Weights of a small GPT-style language model, trained from scratch on English Wikipedia.
Size: 17 layers, width 192, 2 heads of 64 (1 for keys and values), 6.6M parameters.
Each number is 128 + 24 x the weight over its row's rms, rounded and kept within 0 to 255. Layers, rows and columns count from 0. The size above them is the row's rms in percent of the matrix's.

# layer 2 MLP gate, 384x192, rms 0.121, rows 340-363, columns 0-95
size [102 111  87 100  89  93 105 108 105  86 112 102 110  87 113 114 104  88  91 107 102  97  92 103]
[[184 169 112 116 105 124 121 105 132 128 149 168 116 115 140 176 161 159 165 128 155 136 145 136 120 105 117 157 132 100  95 137 107 147  82 114 114 123 153 160 153 117 140 115 129 182 103 172 118 151 166 145 115 115 124 119 102 152 151  93  99 121 118 109 130 131 191 129 154 147 120 151 109 134 105 106 143 156 105 115 136 112 108 149 131 130 110 112 151 136 149 118 105 111 123 154]
 [105 131 102 104  99 124  85 142 155 124 137 138 146  89 108 132 146 134 130 102 117  97  98 127 133 119 126 139 146  80 148 108 117 137 146 165 118  89 141 176 170 155 160 168  91 134  91  85 108 146 138 149 114 136 121 124 125 155 123 117 126 146 128 117 123 165 125 128 171 128 136 135  70 100 159 111 124 107 125 101 132 171 101 129 152 171  98  92 154 100 174  87 168  83  88  98]
 [134  80 116 109 128 127 170 103 139 106 122 138 130 152  86 118 112 116  99 137 117 113 156 149 127 131 114 102 138 146 135 127 118 164 132 111 131 132 137 165 137 118 165  79  89 166 138 113 152 119 165 151 114 163 146 108  77 131 151 158 105 132 153 121 151 178 134 107 113 121 117 122 114 150 116 108 100 161 133 114  91 135 131 130 129 179 109 142 106 115 111  98  92 146 154 151]
 [162 125 126 109  63 123 151 148 111 138  98 147 137 111 149 133 139 158 170 147 140  69 115 145 105 150 137 176 110 141 117 106 133 137 143 146 163  92 130 118 115 135 114  93 115 143 113 109 141  66 161 154 131 138  62 134  96 133 148 143 141 157 151 109  93 116 141 154 107 137 130 151 133 154 121 130 140 160  76 146  90 141 113 163 134 103 118 150 104 139  71 148 129 135 151  70]
 [150 130 116 129 130 155 145 130 152 100 152 143 143 114 160 168 161 179 197 114 100 102  95 129 135 110 121 125 106 130  62 114 110 128 152 111  97 152 107 111 146 130 154 150 128 135 140  63 117 146 121 120 114 131 132 118 147 172 157 104 135 144 127 144 118 148 132 179 133 160  88 108 130 130 118 116 128 126 110 131 141 103 152 122 175 168 103 154 131 139 121 160  94 139 130 111]
 [126  99 119  89 112 112 103 135 134 109 107 153 138 151 164  96 144 103 113 113 151 119 148 112 142 151 123  93  84 148 118 174  84 153 133 152  77 144 166 159 142 170 130 104 137 163 116 155 114 128 147 136 113 122 105 172 124 163 124 132 182  97 121 132 105 120 172  97  98 112 118 186 192 109 127  96 131 151 119 135 122 121 129 164 123 150 183 133 138 132 145 165 153  97 127 154]
 [100 128  96 150 134  98 111 141 134 148 159 100 110 124 189 144  83 115 103 125 119 132 115 104 155 151 119 146 140 112  59 121 123 118 122 128 146 155 199 125 121 131 166 116 139  78 145 136 115 106 138 159  93 124  98 154 174 107 121 166  87 124 166 137 181 163  78 136 149 112 163 115 141 116 133 157 163 136 138 171 139 127 135 136 124 119 149 152  96  95 123 145 148 113 119 133]
 [ 95 149 153 152  92  96  95 147  90 176 105 171 128 111 168 138 139 100 161 149 127 139 112 117 152 121  96  89 148 122 119 117 137 168 134 115 121 132 130 107 132 135 102 104 122 143 148 156 135 122 171  89 130 133 135 127 118 125 142 140  97 143 120  87 138  99 100 136 151 137 140 138 169 170 132 100 152 116 148 121  93 158  97 101 108 140 168 126 117  96 119 122 144  91 164 151]
 [157  90 121 120 143 123 108 132 147 162 150  99 104 136 140 116 111 120  92 137 128 102 166 100 113 135 107 130 135 131 115 120 125 170  89 123 138 138 117 191 177 154 173 144 121 150 100 107  85 121 162 109 157 121 135 166 155 142 143 156 122 130 129 109 102  93 127 147 134 106 137 111 145 133 136 105 118 157 145 171 119 143  98 138 143  94 149 120  81 173 103 138 132 133 138 126]
 [109 106 127 116 150 157 129 126 120 136 125 111 119 133  92 151 107 149 131 135 139 152 134 104 120 131 127 180 156 108 161 109 105 117 119 110 138  83 143 131 133 166 154 167 140  95 140  64 127 201 118 134 142 145 139  88 134 134 146 131 122 150 116 123 142 168 114 125 147 131 121 124 115 152 130 133 123 146 135 124 133 119 123  90 143 125 154 147  89 125 157 121 130  67 132 152]
 [154 132 117 148 111 135 121 174 147  97 116 117 104  69 111 126 100  88 176 105 147 104  76 121 113 115 125 112 118 135  95 108 127  75 168 165 124 106 177 126 132 115 113 100 138 125 152 148 150 140 116 131 167  85 154 119 154 133 127  94  88 124 142 131  86 105 130  78  99 126  97 133 126 163 110 117 117 150 124  82 119 165 138 124 101 146 103 157 119 110 175 143 146 131 125 127]
 [116 108 100 165 153 111 106 131 103 102 104 134 135 118 204 125 117 171 116 104 112 120  92 134  95 171 104 108 152 178 113 163 136 141 122 145 167 115 185 114 122 172 119 164 141 106 150 118 100 130  93 135 130 132 135 152 117 164 135 121 162 153 102 129 151 154 127  82 125 105 151 109 146 123 128 133 137 154 128 173 126 125 102 152 132 133 109 135  99 180 120 160 152 118 144 131]
 [103 141 169 167 114 123 147 134 160 168  98 189 112 162 114  59 121 126 131 137 144 139 144 102 152 147 119 135 126 173  99 104 154 161 133 130 144 132 149 151  99 152 119 121 134 128 118 105 129 134 131 115 138 141 133 148 163 112 114  76 129 113 145 136 101  91 118 144 103 127 102 147 155 120 133 117  99 126 165 129 151 143 176 123 165 138 158  95 127 101  74 105 115 110 160 128]
 [186 112 109 176 151 114 125 111 127 133 109 158  98 109 116 150 132  87 155 148  93 102 126 138 110 128 102 154 135 177 155 196 123  89 132 127 119 144 133 110 109 141 118 137 104 192 116 148  96 134 133 134 121 165 156 131  93 148 134 143  80 154 152 160  99 125  93 136 109 139 121 115 136 127 128  95  79 116 116 136  94  95 140 124 140 158 104 126 155 132 134 142 105 116 154 100]
 [124 111 109 157 137 114  98 164 141 151 131 126 118 161 129 136 134  95 132 141 177 120 126 136 107 164 147  73  88 105 135 110  62 133 166 106 153 165 122 114 118 112 139 106 110 121 115 122 151 166 133  96 162 151 156 114 103 149 141 131 163  98 117 106 112  93 143 141 148 154  98 107 140 186 119  65 103 123 107 128 103 113 124 103 160 131  95 155 125 112 124 138 151 148 118  98]
 [ 84 131 121 102 133 143 128 149  92 145  83 151 145 143 147 103  81 169  86 167 139 114  99 119 138 154  94 146 136 161 145 155  99 138 123 140 168 131 103 145 145 164 174 158 152 140 191 121 173 165 154  96 149 119 165 160 115 162 153 131 118 122 111 132  97 129 107 120 133 126 142  98 140 129 111  88 107  93 132 139  97 176 164 183 109 124 118 118 104 117 157 142 145 135  98 117]
 [179 115 118 114 168 165 150 157 120 113 134 144 151  82 141 119 142  91  90 184 114 134  96 142 144 116 121 159 137 107 112 128 178 148 121 162 123 142 150 138 135 141 120 122 140 158 109  90 145 138 141  97 170 159 150 123 138 148  96 151 145 118 139 107 136 115 163 123  94 144 130 145 126 145 139 132 133 120  96 119 110 139 138 126 130 131 107 167 192 120 151 129 111 146 159 103]
 [ 82  99 112 112 142 150 124  96 117 146 155 123 179 133  79 130 127 110 101 109 103  95 132 123  98 192 124 148 146 122 122 133 119 122 131 130 122  75 112 123 145 141 146 119 135 161 117 145 127 130 125 119 145  92 101 152 104 138 114 141 144 127 136 141 151 154 125 115 130 130 126  99 114  88 115 112 158 167 145 114 154 132 108 123 140 125 153 123 119 132 150  96 124  92 112 156]
 [156 155 137  83 115 116 108 123 107 166 142 121 122 153 103 143 129 143 112 157 145 130 132 160 111 151 118 160 129 106 106 154  68 120 154 154 174 125 154 159 104 110 121 138 168 175 130 147 145  92 143  97 144  83 124 136 154 123 184  87 126 115 117 110 129 140 149 143 125  80 140 149 128  84 149 105 133 107 136 128 121 133  96  76 121 167 115 117 156 121 123 139 137 115 118 154]
 [140 126 155 111 135 154  92  96 120 124 123 125 141 146 104 109 134 140 131 148 152 127  91 124 125 136 133 135 127 118 142 136 146 107 119 115 112 145 137 124 112 125 130 109  63 131 177  91 158 141 134 115 113  59 134  94 136 144 117 173 108 120 105 129 132 142 137 112 122 159 156 139 153  48 147  97 124 119 115 119 143 128 115 115 153  83  91 101 125  97 137 156 143 137 119 126]
 [157 155 140  98 125 137 143  88  98 182 149 125 138 110 134 147 182 124 164 147 160 100 138  96 111  90  91 102 130 118 127  93 141 146 153 115 115  98 103 181 105 143 147 168  89  68 163  93 128 141 167 116 125 134 120 146 143 180 104 101 147 117 123  94 145 128 131 129 134 130 183 149 140 147 135 111 103 135 109 171 114 165 136 140 162  98 150 158 119 122 154 118 125 121 117 134]
 [156 121 133 112 126  96 134 153  81 119  78  77 151 142 142 138 168 119 150 141  77 167  89  84  95  88  95 145 133 117 139 141 114 110 137 109 122 124 143 102 138 145  95 115 122  91 103 152 156 163 176 132 118  64  96 134 149 121 148 171 141 129 140 151 161 124 125 124 116 144 160 135  97  97 121 123 143 173 108 156 148 149 109 141 144 146 102 179 137 111 157 156 163 154 131 147]
 [113  87 138 104 145 129  84 178 118 137 153 133 146 124 139 137 139 167 177 103  86 126 120 111 124 149  95 138 120 176 108  95 117 155 123  91 145 120 148 112 111 124 132 158 149 154  71 105 111 142 164 145 164 144 125 157 113 113 133 120 114  97 146 137 112  71 149 134 113 119 124 115 134 169  91  92 187 150 101 100 118 157 146 141 114 157 156 120 113 143 116 126  82 108  74 152]
 [111 117 129 104 159 134 109 121 148 127 124 104  86 182 117 106 116  98 110 144 135 105 101 130 141 127 145 136 142 160 149 145 117 179 108 117 138 115 143 114  83 130 131  96 130 110  99 117 160 128 125 140 171  88 140  94 130 123 122 153 145 132 114 116 143 119  71 116  77 121 133 146 142 159 109 101  85 110 132 130 111 130 102 154 105  91 114 130 120 163 132  87 194 101 160 111]]
# layer 2 MLP up, 384x192, rms 0.119, rows 340-363, columns 0-95
size [107 118  85  96  90 103  95 100  96  82 104  91 107  84 110 104 111  88  95 112 113  98  93 101]
[[143 152 110 156  90 142 126  85 143 130 125 170 107 122 139 159 145 143 121  85 145 137 130 112 152  78  93 150 116 129  86 156 114 113 125 104 131 127 128 139 157  82 150 116 132 142 115 159  93 159 154 158 109 107 149 111 125 127 139  88 121 123  82 116 130 166 184 118 163 144 117 136 137 130 142  76 110 145 103 109 122 112  97 122 142 161 134 138 174 129 127  82 116 104 160 145]
 [123 136 107  79 143 131  96 145 169 181 151 158 109  87 104 153 145 135 115 114 118 123  64 152  83 112 131 107  76 142 144 134 156 106 149 155 131 124 156 172 147 156 129 145 109  89  94  93 117 132 152 134 162 114 114 102 143 108 114 112 128 113 132 102 109 172 122 118 118 104 132  79 139 113 154  76 134 150 113  89  90 120 107 135 148 140 132 141 144 123 139  72 138  90 129  82]
 [ 99 119  96 115 137 143 136 162 133 157 129 156 146 167 134 116 113 105 103 120 121 157 125 147  96 116 135 135 131 115 145 101  93 108 100 158  98  84 124 128 141  98 115 110 104  99 125 154 130  92 139 136 158 125 172  59 113 164 135 158 117 139 156 131 159 135 112 108  81 165 130 107 174 127 100  97 126 147 146 100 130 156 163 138 139 103 100 150 141 144 167 130 146 156 143 155]
 [132 152 113 105 129 138 131 144 156 163 100 104 154 115 148 102 134 125 107 147 155 131 132 111 174  89 121  95 102 148 103  90  61  77 130 108 119 133 145 108 117 146  70 163 149 127 140 132 119  96 155 155 119 114 122 125 111 139  88 132 124 124 137  97 150  97 155  91 134 144 103 156 105 136  91 145 155 113  85 132  97 132 112 134 147  99 155 113 147 177 110 146 154 162 126  91]
 [ 85  91 122 163  96 138 140 125 118  92 140 105 134 118 138 127 102 135  96 135 131 111 110 120 119 121 137 121 122 154  87 157 124  80 121 102 151  46 134 140 108 131 162 106 132 129  88 155 164 108 151  98 118 134 107 132 119  98 143 136 156 104 114 117 162  90 143 115 129 133 139 119 117 107 139 114 148 137 140 120 137  80 105 128  83 130 133 136 128 117 143 155 147 119 154 122]
 [116  81 155 113 162 122 116 105 135 114 154 132 179 161 162  94 141 111 159 122 134 128 142 137 154 100 119  78 139 140 118 166 128 125 140  92  92 114 119 138 122 191 124  90 156 192 111 120 116 139 149 112 108 125 140 155 137 144  99 129 159  96 105 125 104  89 101  99 122 124 146 184 139 150 123 115 157 134  71  83 132 129 150 128 101 118 121 136 136 138 120 177 159 136 145 139]
 [112  85 114 129  93 128 120 168 146 134 123 108  91 119 123 117 103 116 115 125 138 129 121 143 158 168 102 109  95 110 130 141 100 171 179  90 105 144 167 151 123 159 110 103 136 110 158 129 122 128 126 126 110 113  85 146  88 119 185 150 137 155 164 149 148 156 128  94 126 128 142 136 143 135 124 173 133 104  98 126 131 129  98 139  98 113 164 100 102 126 142 145 175 135 141 132]
 [146 147 115 126 154 128  91 147 151 111 139 129 126 113 164 107 156 128 155 116  99 142 121 117 122 129 145 152 131 118  97 153 139 126 132 141 126 135 133  76 101 126 136 123 150 145  73 134 133 123  90 103 125 162 127 138 130 157 114  94 129  98 106 180 115  96 173 124 121 153 148 107 112 127 100  86 127 168 118 122 113 133 163 165 102 124 144 170 152 162 118 127 139 145 159  85]
 [114 175 146 134  90 124 125 124 143 142 109 120 117 108 130 163 126 154 117 128  91 162 131 175 189 137 123 109 115  97 146 107 125 134 131 153 101 122 122  80  95 101  43 122 116 146 143 117 168 145 151 146 114  92  76 116  92 116 121 116 108 149 144 160 145 147  78 130 106 110 109 101 174 135 121 108 142 102 138 144 120 166 168 188 123 163 144 158 137  87 136 126 142 104 119 167]
 [ 97 155 104  85 125 188 126 124 121 106  94 129 138 133 107 138 130 147 176  93 135 125 100 135 107 104 143 161 128 132 133 127 114  82 110 104 143 109 141 104 138 106 142 153 128 112 164  95 132 172 101 115 139 153 149 132 108 165 153 116 104 149 110  79 177 164 171 153 129 130 132 108 141 136 132 110 162 130 157 116 121 118 175 122 104 122 122 178 114 139 144 134 138  85  90 131]
 [ 81  86 113 146 144 151  94 170 126 134 107  80 100 123 121 106 116 141 128 119 135 119 158 121 155 140  89 137 103  93  96 163 135 142 131 150 122 162  81  83 120 127 152 156 141 120 114 111 147 172 138 121 138 109 131  90 136 145 156 116 144 113  95  95 165 106 138  88 123 178  78 151 169 142 117 147 147 162  93 108 120  95 144  99 100 124 145 110 138 115 136 141 122 148 141 131]
 [103 126 134 166 138 162 104 110 146  93  74 124 161 138 168 156  79 158  91 107  96 119  80 129 106 145 103 153 146 140  92 144 135 131  86 132 176 124 151 133 131 111 127 108 153 156 139 156 140 129 111 113 136 144 141 139 113 138 117 129 138 188 122  86 106 136 119 147 126 131 110 121 118 159  95  87 148 141 153 181 134 101 110 149 132  94 119 122 140 156 129 184 140  86 123 118]
 [128 135  88  81 125 119 134 171 153 166  89 133 128 182  91 100 178 133 152  99 118 102 126  98  97 198 146 121 145 130 107  97 107 180 154 111 102 147 130 100 124 131 174  97 156 134 131  97 122 151 130 102 146 168 148 140 114 154 119 100 124  76 158  98 122 164 128 151 132 110 135 143 141  96 106 166 129 146 141 147 109 110 134 110 149  81 100 151  98 156 131 133 143 101 168 126]
 [170 126  95 145 145 148 114 132 125 130 180  69  62 135 140 124 157 135 109 109  86 107 166 140 115 111 108 123 136  94 106 119 103 126 155 149 128  77 124  96 111 108  97 116 130 132  90 165 136 123 103 106 140 129 132 147 151 122  99 123 166 150 129 100 135 129 114 139 147 133 112 139 135 153  95 144  88 166 134 148  70 104 151 147 146 144 124 104 120 126 141 134 138 160  98 107]
 [136 113 141 107 108 173 133 111 136 142 101 114 147 153 147 162 129 114 118 187  75 135 158 100 124 128 117 154 155 114  99 135 121 125 144 111  96 136 144 137 142 155 145 103 131  79 141 148 127 136 149  94 136 125 132 116 135 129 110 181 120 120 123 132 165 137 145 162 111 152  88 152 197  68 112 140 162 141 134 143 128 128 101 109 149 116 124 107 112 124 135 118 154 117 114 134]
 [111 134  96 120 161  95  94 161  93  75  70 128 107 113 150 146  87 136 108 107 125 102 128 153 140 133 102 120 131 141 150 125 110 163 117 121 153 161 109 145 144 162 105 111 112 131 159 146 170 120 140 123 148 147 125 140 155 127 150 120 142 103 127 133 117 168  93 134 114 133 120 105 120  92 116 162 126 120 139 174 103 145 119 139 130  94 101 148  87 114  88 120 104 108  92 133]
 [136 103 135 157 120 110 106 115  96 130 148 129 134 105 142 124  98  87 141 145 109 127 141 130 141  68 124 116 150 142 130 135 120 171 114 123 121  82  78 128 161 139 150 136 140 157 115 131 113 170 163 119 119 136 148 115 144 158 141 138 101 109 163 123 105 125 114 170 147 103 139 141 105 139 100 135 148 113 128 131 105 134  97 133  89 142 159 115 156 130 135 148 123 163 138 132]
 [128 146 174 137 133 141 134 138 156 146 133 100  54 157 196 159 123 138 116 137 132 149 153 120 139 126 150 103 107 156 118 108 123 173 149  93 170 138 127 124 137 138  93 140 128 105  91 140 148 117 116 144 130 103 160  92 204 121 143 152 109 151 126 127 110 151 112 130 107 142 141 117 109 134 108 153 108 111 105 171 110 154 124 147 124 134 122 163  90 121 115 128 165 150  97 133]
 [116 150 144 143 118 125 131 162 163 113 126 121 116 107 107 139 168  82 138  86 146 144 112  74 127 115 110  96 139 115 100 132 162 127 130  59  87 133 101 104 129 177 104 131 114  89 143 150  90 146 140 153 135  93 132 134 107 155 124 149 155 120 129 126 106 153 114 140 150 165 129 147 145 182 154 130 141 118 177 123 136 106 124 137 118 133 106 162 120 124 156 125 126 161 124 145]
 [139 102 139 138 127 102  99 151 137 130 176 157 105  98 156 168 156 129 141 164 140 158 133 135 165 118 115 122 126 128 110 123 154 101 109  97 139 119 126 120 109 137 109 117 138 113  98  82 131 115 152 141 104 119  91 150 141 149 109  97 100 141 122 125 173 112 130 138 121 116 145 143 143 126 137 121 129 135 202 113 106 139 122 125 120 153 142 128 160 148 151 113 152 136 102 128]
 [128 108 145 163 123 139 156 129 111 161 129 118 140 154 117 121 156 134 161  79 107 115  84 106 116 109 106 177 158 105 134  79 115 130 147 142 129 129  85 132 125 167  67 157 121  83 149 129 166 107 117 125 167 141 136 150 131 133 122 115 165 137 109 102 137 134 132 147 141 124 165 124 150 118 159 131  96 130 129 167 137 104 105 130  98 120 111 152 111 177 111  85 196 126 123 130]
 [142  98 110  95 139 107 143 121 123 122  95 121 138 155 138 135 161 127 106 102 122 119 145 141 101 161 169  88 104 128 105 110 123 134 125  90 164 100 117  97 154 123 109 126 126 149 122 126 104 106 180 128 108 120 138 139 193 136 115 127 172  96 114 129 126 119 133 124 142 194 138 117 147 105 108 129 100 178 152 158  89 140 182 121 151 118 113 186 132  57 133 122 150 134 122 138]
 [151 164 100 116 125 142 149  97  74 129 105 150 115 130 120 148 122 110 125 126 162 156 112  92 109 119 149 138 159 124 159 189 129  70 154 175 124 123 108 109 116 114 124 109 112 131 159 133 148  93  85 112  66  87 143 118 140 126 130  99 151 141  78 135 155 176 125  84 146 132 117 110 102  80 166 133  92 119 154 122 144 132 137 151 150 112 114 115 143 121 100 117 154 139 147 103]
 [145 144 156 146  94 146 132 121 126 115 147 140 186  81 145 114 135 166 142 115  78 157 179 124 121 147  96 132 126 105 113 142 115 102 133 149 100 159 121 124 138 135 145 133 123 161 185 148 121 123 127 141 113 154  78 163 138 110 116 136  89  74 146 103  88 140 116 152 133 121 128 114 116 116 137 102 171 127 151 124 128 131 159 116 147 159 122 147 119 100 110 132 108 102 105 112]]
# layer 2 MLP down (transposed), 384x192, rms 0.119, rows 340-363, columns 0-95
size [103 104  93  98  94 100  99 103  97  88 109  96 102  92 109 102 107  95  98 106  99  97  89 108]
[[119 147 153 151 125 131 128 119 147 145 137 130 117 118 146 162 117 136  98 148  97 114 115 113 145 142 113 145 125 161 174 158  94 155 110  69 115 146 145 155 133 127 146 105 113 146 137 175  74 128 125 115  96 126 147 113 147 124 122 104 127 123 140 115 165 119 121 128 158 160 135  86 139 132 111 133 153 102 140 114 137 117 126  92 148 127 122 113 127 137 144 105  82  61 123 160]
 [124 100 150 115 157 143 118 166 128  99  97 143 163  82 148 149 142 126 111  84 103 139 109 111  96 159 130 121  93 156 132 137 123 149 116 180 142 140 128 130  87 134 120 147  96  90 126 180  90 108 109 124 128 129 108  93 127  82 104 101 124 128 122 121 133  87 147 133 156 102 112  99 110 141  76 142 140 181 193 151 108 109 104 154 113 104 138 171 114 128 172 109 105  98 108 145]
 [117 122 117 153 121 100 104 131 104 152 100  79 120  79 139 113 134 137 118 145 104  89 142 145  71 143 127 128 172 131 137 160 136 142 139 130 145  90 111 100 134 138 110 152 127 134 100 141 157  90 134 121 120 128 143 104  73 122 151 129 115 142 150 116 136 147 135  91  89 125 101 126 157 139 114 133 108 147 128 115 124 147 126 122 135 106  98 157 135  94 110 160 106 141 132 164]
 [163  95 172 159 106 171 120 149 138 143 139 152 109 110 117 141 150 143 145 114  99  94 140 112  93 133 182 137 107 158 174 137 138 118 143 138 120 130 172 111 127 128 100 165 160 106 175 118 145  74 108  96  98 133 106 146 189 118 133 169 141 112 130 132 139 147 119 132 136 156 152 119 119 157 129 115 103 107 114 145 141 158  97 171 113 147 149 117 127 131 115 108 111  99 155 132]
 [137 163 117 163 132 129 162 159 138 123  73 106 175 137 126 140  71 122 102 139 188 126 130 128 134 151  93 129 133 109 182 155 131 115 139 130 158  99 107 171 170 177 112 152 137 134 153 106 124 115 144 131 152 126 116 161 133  92 103 169  92 134  96  87 118  95 154 122 142 147 162 168  86 127 115 137 109 144 150 144 114 125  83 128 124 111 154  85 117 124 145 131 143 101 115 125]
 [139  93 102 112 132 110 123 113 146 158 184 121 129 112 124  68 111 107  90 127 135  70 157 159 134  92 147  93 109 137 104 160 112 115 130 160 117 116 122 121 119 114 149 137 143 195 128  96 117 108 108 148 137  97 114 107 106 119 163  89 177 111 152 123 130 134  85 172 127 168  96 147  81 140 109 135 123 107 131  88 121 105 111 102 102 153 138 114 155 129 123 118 129 103 149  82]
 [111 163 133 144 155  90 111 175  92 122 117 141 135 114 130 120 111 160 157  91 120 146 114 130  96 163 110  95 110 119 130 123 113 207 113 138  83 150 170 107 134 121 146 122 134 105 141 137 108 120 100 142  94 130 110 143 119 113 106 179 137 137 119 148 133 124 105  78 108 119 147 130 141 140  75 129 155 139 104 119 137 121 160 146 137 127 142 132  83 132 133 159 157 136 143 158]
 [105 142 192 130 154  96 114 128 151 131 142 139 151 119 146 152 135  99 108 147 126 137 140 159 139 134 126 201 107 133 119 110 116  91  75 133 151 120 106  77 159 140 102 110 155 122 123 138 157 140 120 105 141 146 166 181  96 114 106 112 132 124 137 132 146 138 129 121 136 120 142 101 102 178 116 126 124 171 148 108 108 148 147 125 145 127 141 116  99 152 131 145 109 187 152 163]
 [101 112 179 133 118  94 125 146 138 106 136  66 147 132 167 141 109 132 124 142 131 138  89 161 171 145 110 123 127 112 136 123 105 153 130 109 130 121 117 141 155 156 164 103 129 176 145 112 115 109 140 101 143 145 117 143 110 105 121 107  77 144 153 138 135 109 109 125 121 106 122 143 147 143  87 151 137 128 163 150 116  92 137 122 103 123  79 157 127 139 124  94 167 109 104 155]
 [119 167 102 141 134 117 128 116  59  82 109 104 111 110 102 122 128 150 109 130 154 131 101  86 127 100 134 131  82 146 124 134 123 118 103 113 130 130 124 115 145 105 129 164  88 141 126 134 112 127  83 108 156  97 159 102 131 126 121 114 117 109 113  63 150 103 166 134 125 126 169 145 144 103 126  85 158 157 147 132 120 125 141 103 111 143 142 125 130 102 132 128  77 112 101  88]
 [117 112 120 151 108 130  96 127 126 116 147  94 101 117 136 157 141 162 103  99 116 138 196 113 154 132 190 110 100  95 124 116 147 129 104 117  98 104  74 106 101 113 156 146 141 120 135 116  71 105 158 125  83 171 147 157 152 134 128 127 153 143  85  79 134 131 132 108 107 123  66 129  95  94 143 171 145  78 130 147 119 117 132 135 117 144 140 118 129 155 117  87  80 166 143 152]
 [ 95 158 150 149 106 137 155 141 150 171 106 100 131  96 110 170 119 142 117 120  77 158 123 164 136 139 143 160 142 128 166 128 126 176  61 125 149 128 103 145 134  78 123 101 150 147  68 142 172 109 157 137  99 141 169 133 134 150 150 156 124  85 191 108 124 121 140 155 115 124 124 101 124 146 147 155 129 125 159 151 142 144 105 110 129  85 134 104 134 117 108 113 116 113 109 142]
 [112 120 107 137 105  72 150 156  64 132 134 142 117 157  93 128 146 151 121 170 145 141 118 136  93 160 142  44 115 113 146 139 143 166 166 103 130 113 142 100 117 172 108 147 167 160 119 145 121 117 170 108  91 153 134 187 134 160 142 110 102 120 110 152 133 163 120 126 109 115 139 121 123 124 107 130 139 132 136 136 142 143  89 130 124 132 143 117 140 165 117 119 142 143 132  89]
 [143 122  94 153 140 101 134 122 153 102 162 111  94 134 137 156 138 121 135 121 121  99 148 119 119 124 132 115 153 158 113 171 104 152 119 149 132 137 148 151 140 126  92 145  99 126 149  91 111  99  84 102 130 110 149 130 134 126 135 129 115 145 186 165 108 128 146 157 151 133 129 151 113 126  95 159 109 120 142 161 145 119 153  85 146 127 165 162 151 181  92  99  85 173 151 141]
 [184 123 106 164  73 175 148 109  81 116  97 141 160 114 130 140 131  99  70 162  78 155 130 102 155 149 119  91 132 166 109 110 137 176 139 130 139  87 146 134 159 130 172 147 143 144 132 128 135 165 147 152 126 134 143 145 111 115 148 128  77 156 115 164  93 146 131 114 142 117 105 121 128 117  82 127 175  98 107 191 100 120 177 137 134 120 135  96 126 109 151 122 156 119 126 122]
 [128 137 153 149 126  99 105 148 114 165 136 137 122 183 116 154 131 188 113 142  85 113 126 120 143 104 159 101 146 166 121 107 115  83  77 122 168 143 138 116 112 132 111 150 102 125 116 127 163 127 103 129 154 158 122 156 141 149 155 151 108  94 127 133 154 153 166 110 102 144 145 136 139  79 106 145 110 158 160 157  86 117 120 140 145  99 112 120 116  68 100 132 121 131 110 134]
 [135 153 157 140 121 123 120 104 109 154 129 144 121 133 125 119 134 135 135 180 153 137 149 141 127 122 145 126 203  98 108 150  81 145 150 134 149  85 102 113  96 154 151 167 136 149 127 127 120 174 206 102 138 120 168 126 150 136 142 114 119 128 166 134  95 108 110 141 135 149 123 121 124 124 160  80 146 113 114 143 148 134  86 140 127  75 111 140 127 176 131  97 117 154 104 126]
 [156 101 152 147 110 126 163 111 143 168 108  93 133 156 114 107 108 151 107 102 139 166 187  94 121 106  90 121 101 159 111 133 129 149 105 100 157 138 117 158 105 124  87 147 143 100  95 169 178 159 130 177 154  93 150 122 108 146 142 159 137 106 105 149 120 119 126 118 135 134 167 128 143 117 115 127 139 133 133 124 136 199  94 161 124 155 136 129 125 119 152 118 137 118 115 150]
 [133 101 155 129 162 155 146  66 119 148 116 129 125 132 136 141 139  90 103 176 148  95 136 109 127 116 111 122 120 125 148 152 124 143  89 122 142 127  87 151 114 132 135 162 138 135 102 108 162  73 147 128  78 143 143 125 142 165  84 108  92 135 158 159 130 119 149 164 152 180 148 117 149 114 144 154 110 128 138 125 121  79 145 159 136 176 131 123 141 142 134 142 100 100 146 155]
 [127 119 153 116 116  91  92 127 131 124 167 143 124 111 106 112 117  88 137 149 172 110 138 113 131 106 135 127 112  97 121 150 148 104  78  74 146 114 142 136 108 149 116 195 139 147  79  96 147 127 133 177 122 126 118 157 165 166  83 136  91  67 120 147 170 138 102 131 128 133 130 134 129 156 145 133 100 111 108 129 113 131 174 115 160 138  82 106  98 146 154  88 114 110 100 124]
 [114 154 121 107  95  95 111 122 122 189 119 102 137 130 156 121 127 117 102 109 118 115 103 137 133 134 161  87 109 106 145 117  96 135 111 123 138  85 167 168 140 103 146 139 127  91 140 125 146 142 114 183 149 108 156 114 167 118 134 123 159  96  93 189 120 159 140 129 147 149 122 148 116  89  81 123 203 138 133 133 124 130 110 148 115 120 116 151 181 150  95 138 112 116 143 110]
 [133  97 148 120  81 107 148  82  81 143  97 122 163 128 117 139 155 101 106  93 116 160 156 155 156 108 140 150 107 133 127 127 141 113 154 101 132 111 101 129 126 114 108 103 137 135 111 149  64  65 147  84 138 136 116 109 141 123 132 144 162 101 141 105 163 140 111 145 140 125 107 120  89 106 128 106 154 101 170 124 107 130 180 100 124 113 151 179 149  99 133 115 116 133 149 113]
 [146 115 104 111 134 155 107 137 194 127 124 139  80 106 145 153 123 102 150 116 110  98 111 152 196 118  96 129  89 153 168 138 109 166 150 106 142 148 109 127 142 123 144 125 172 107 121 109 152 102 123 173 143 122 149  87 145 125 127 128 126 150 162 119  99 109 141 103 119 163 145 141 143 121 117 131 126  94  66 152 111 146 155  76 110  98 115 111  92 149 157 151 117 112  97 175]
 [109  91 118 150 127 122 137 144  97 154 152 138 108 153 139 113  99 133 126  95 119 130 113 114 104 156 160 127 128 162 140 149 135 115 135 126 123 154 134 139 164 148 130 126 121  73 148 134  99 132 140 111 130 144  95 151 132  77 120 150 185 126 116 102 146 141 113 140 165 100 133 110 145 121 117 130 146 167 175 195 145 126 152 144 100  98 130 128 131 139 123 131 124 109 167 118]]